From a checkpoint of a small transformer trained on Wikipedia: biases.
Each number is 500 + 40 x the weight over its row's rms, rounded and kept within 0 to 999. Layers, rows and columns count from 0. Numbers have three digits each. The size before them is the row's rms in percent of the matrix's.

# layer 9 attention key, 128x160, rms 0.202, rows 35-69, columns 80-159
101:454491519505508544451552438483518521499565495490531469509373541525519442464457523508533496537510467456501458440481531461524436481487479520573526469465475476450576509518445556403457595464448589446558568504533486519503515482545462544526481544
114:476495518531497487522530497490530465545390504490492452526451546533496498477526511486468515518442565479558508518504512529542559494443474561494520557485460517521487502499420429421495493442441464529516506515467501543497515498510471495494477592
095:509486408531498497505493495553444545572492442485478463523482414440508442468472479510462526432511476460557508402462540554523518582557481511542586518532478496428498503495482481514568402527489507475465499472515502511524567505482518446447473508
099:481545522484458573478497585507511564501518481503486457507478505465521477539503496462504570416550525484536498490507529475413420526447488476549498603460435468455505516493409490485529490506519519524450518508563569508448423566463527555532444507
099:545450442499526512532417470501578477500530503561590491503501411460533474496533467502496531503447444438528540467437460518434551507509469501498561458537446427506475481498481465620482500518507525502445531517494551483485576598440486530514503522
103:489431466493437473537516489545519541492500512521582471478485564517466399558550458467551553486494433485506484538467514508531506470549505511541510519474518416435564512419403483496514442443482491556435463511486564440543474546545476525571535566
099:484455459493460502392478469503526552508478493510534428524455477445462586599520462497500471554502485485512504525562536499522401482428549520470465542462460523498548459567437521532436545520480502507544474428494498489568481440442485518501586531
091:452520445486524504486503531534508487497499537531542524499568490452423534503501537498520436510549563449481531515446487468451478544464460535488499530513483592562557476528449460514434512496528497533525461505544487515562554512538520562493488524
104:491445473537511516516485496546517472454491488520523496512483481488399481482542540529585450544513489525507481497535483457501456469471488424558439468477530580450460471516482583530492504508501507460543524455568478552470440451508513474440473480
099:488514550540408452492446527490534392498534503543510525588490553493434450480431537500469539537471472531517517492487461550542459505480475446495534474556575477556558469469531514483468528528479411524504555538511506516450532493555446529508513501
101:505479486439528533516482510519479512487555445535541458506478475474454529488532562483531474518488436575519484425496440516488539469537467525549546410545517543557452472483520419486540529542525528521558473444496566518468459502551453484569523479
098:508503510481469507504531565457546553439445550492495419527438504497461486552515545474447476492476466524579566503518530442521452486542502511463495500505494499429527453496556531546513552497558478493484489478518533539497612578502489486553526459
107:488493474479554475509479532577491554430507387483497531457539461454497527479499583564468483469509488532504499464529454469500512433493570486478531425499404492492484465500447501511492529543546521473537468495553511485434550517546441453552471414
097:571533505504555540583484442534470451449518526496513470445522534461481490534493485522506478442518475508505464542471458523456446475556490554523558500486482522451501459516463446454507536505516432464464519444523514558536528442432513448550467396
100:455502577494447521538446523418512488513495487509474473436536464485525560447538527483534535518480523503464551508471451492483519528499529480519484503477521535468525458509429589545482505546531470465534487509446551505425460446522496570516499492
102:600484517565473477547557581465539504453543554506431511500503504548525436519496478468476480501575505487532536570487507531569441456562537487496511559464525544500504496528478565537487516499482525545516426505549501522577486491490450399559523504
101:441475462500465481532547485499518478519524567506539490468492512475460553505450499562518453562470521458479536564634503538494509521494465459522544551461475501466465533487445504480514518457523566610492508557551508463513450475511532418475456527
098:515469533473458509495469498480472512550516471586466475491466535469560511445534535497558533481542462498510551504526487544439520491490497497407444562502549428552461510462589535425492500540524494549485485453486509514466529487535488484515492516
102:489461489500514497454550519600465541521533538557525478548507487556475524512469524423539452517504483540471436542465580538531481544497484471455472528564465459506560536521522518542471494517521520470513569449567463544416389489470421524441477521
105:510488520487480502497513510509486467477508502456499452546521466405612570414472567488545473488546551449573504516484519493567484515425499541642473515473561501476512503483444573505459517455539520515548491467464463531497428557431544535442542478
100:465530466427495477458441450510423454488521528466431569474438553451485461487558575509515512511489424543512535520562524497499469526622441574509487478518496524472459528478486552555502515459511488482521589500443510545468474517491478511485513505
101:546469526489524431528554584534513487510454406459482492500543444531540501518531489532449518506506519511535450458590544521406405421493516538503459462530449435548564473487485490467487507507378528516539539448522441509517546493549526445488531516
094:436499556455529434550528512496472547465550472537567487456451466405505507522536477497507498472527494549480520599508487487506473477521457447524535515499530557489480462479448449520529544528455598454482453441538456515525547519517502543522533546
108:545465501510467411480578438574515586455450462482472493456557502539482458432479502529522474554495462546468451499495542480478541467505580591499443527497497497519559493509455558478482505566491530458515483455508464443510562461485439523490477561
100:491539485511485567574444449457534555486485515468463532482494581504464610521525402534556465563482559518498548521466521475590537585492473483501496442490439505538461437455493553498479463542449528526510459529525482518534558503550472550461424487
100:452446482586527510498455522466534553500536532465473508505368519468516481456442525576493546506443464520500545528472481549459495486451546460502540539539552531593482477538564526505495493445486519525523454429472554517484487558521566460518409457
097:569528505515509488456506520499477479498484535454490487465489538455460553444577471525512568511506493550458497475482581515547461553483539490486506539517544505460539493536509455494613504543541509534558424568455522402522469542521536528476478502
107:517527463450475556441439494386467497491482529542494479544504493520442519454526518461530521508430521518439450455466520547506446545506476410602524476515472561594499507450538487566514502521498476448507453568511526583486507554518485492565475546
094:531506517529526470512512534467545533464514458557460528441504510491496517469437477504509507474459535476516481437517427527560511492583591499483448529465515454544484507438477477450482488418551523462518489486520518470530470426529453467488512557
100:489455501469533437512481484527535542452512402500538583435549470510463502550512478524525428429414510511481494521525517549483464519496579463494563570544535456485447517498537450469471531495564538473455509492473481492479432469552494533576421505
099:469479516562493543503472530514497542469552480458491481407428517558507471512492516485519555447446523499510495493492431565405493445571567524556521499507522512457544485524460407473506518533507511443492448556558518491454462488470516496511436565
103:476490537494548485498566477496484382506472473562519428531449515504426536519494477509566490512562493524507521442543520518504479511484515512486414502450519559441464491492553507534565574500498483486509400489547491527458393529461514553503446545
099:451478513427490530511539518484501534544511555492521530442442437511515518525485412543488441460516477485441512542568485537554459449526472436531532477494465473447507456475549475607490528546535516502505474568527469512528530523454580469525529496
104:454504477505509583549531462473420517568512522472531431489530549520517599554483558497483529478521467492504480518475513543478461454515537509491549546391520458454476491483510472481477480462410456467510534489436505462531383511466512519510562508
094:548513502485453527500532498488498487486537502481468543564533574433534489466510471458509525442489476509530574580482491464511487506478479536485462533549517543540440475570579550519559460526532391450485547512496517495497542515477460484443520446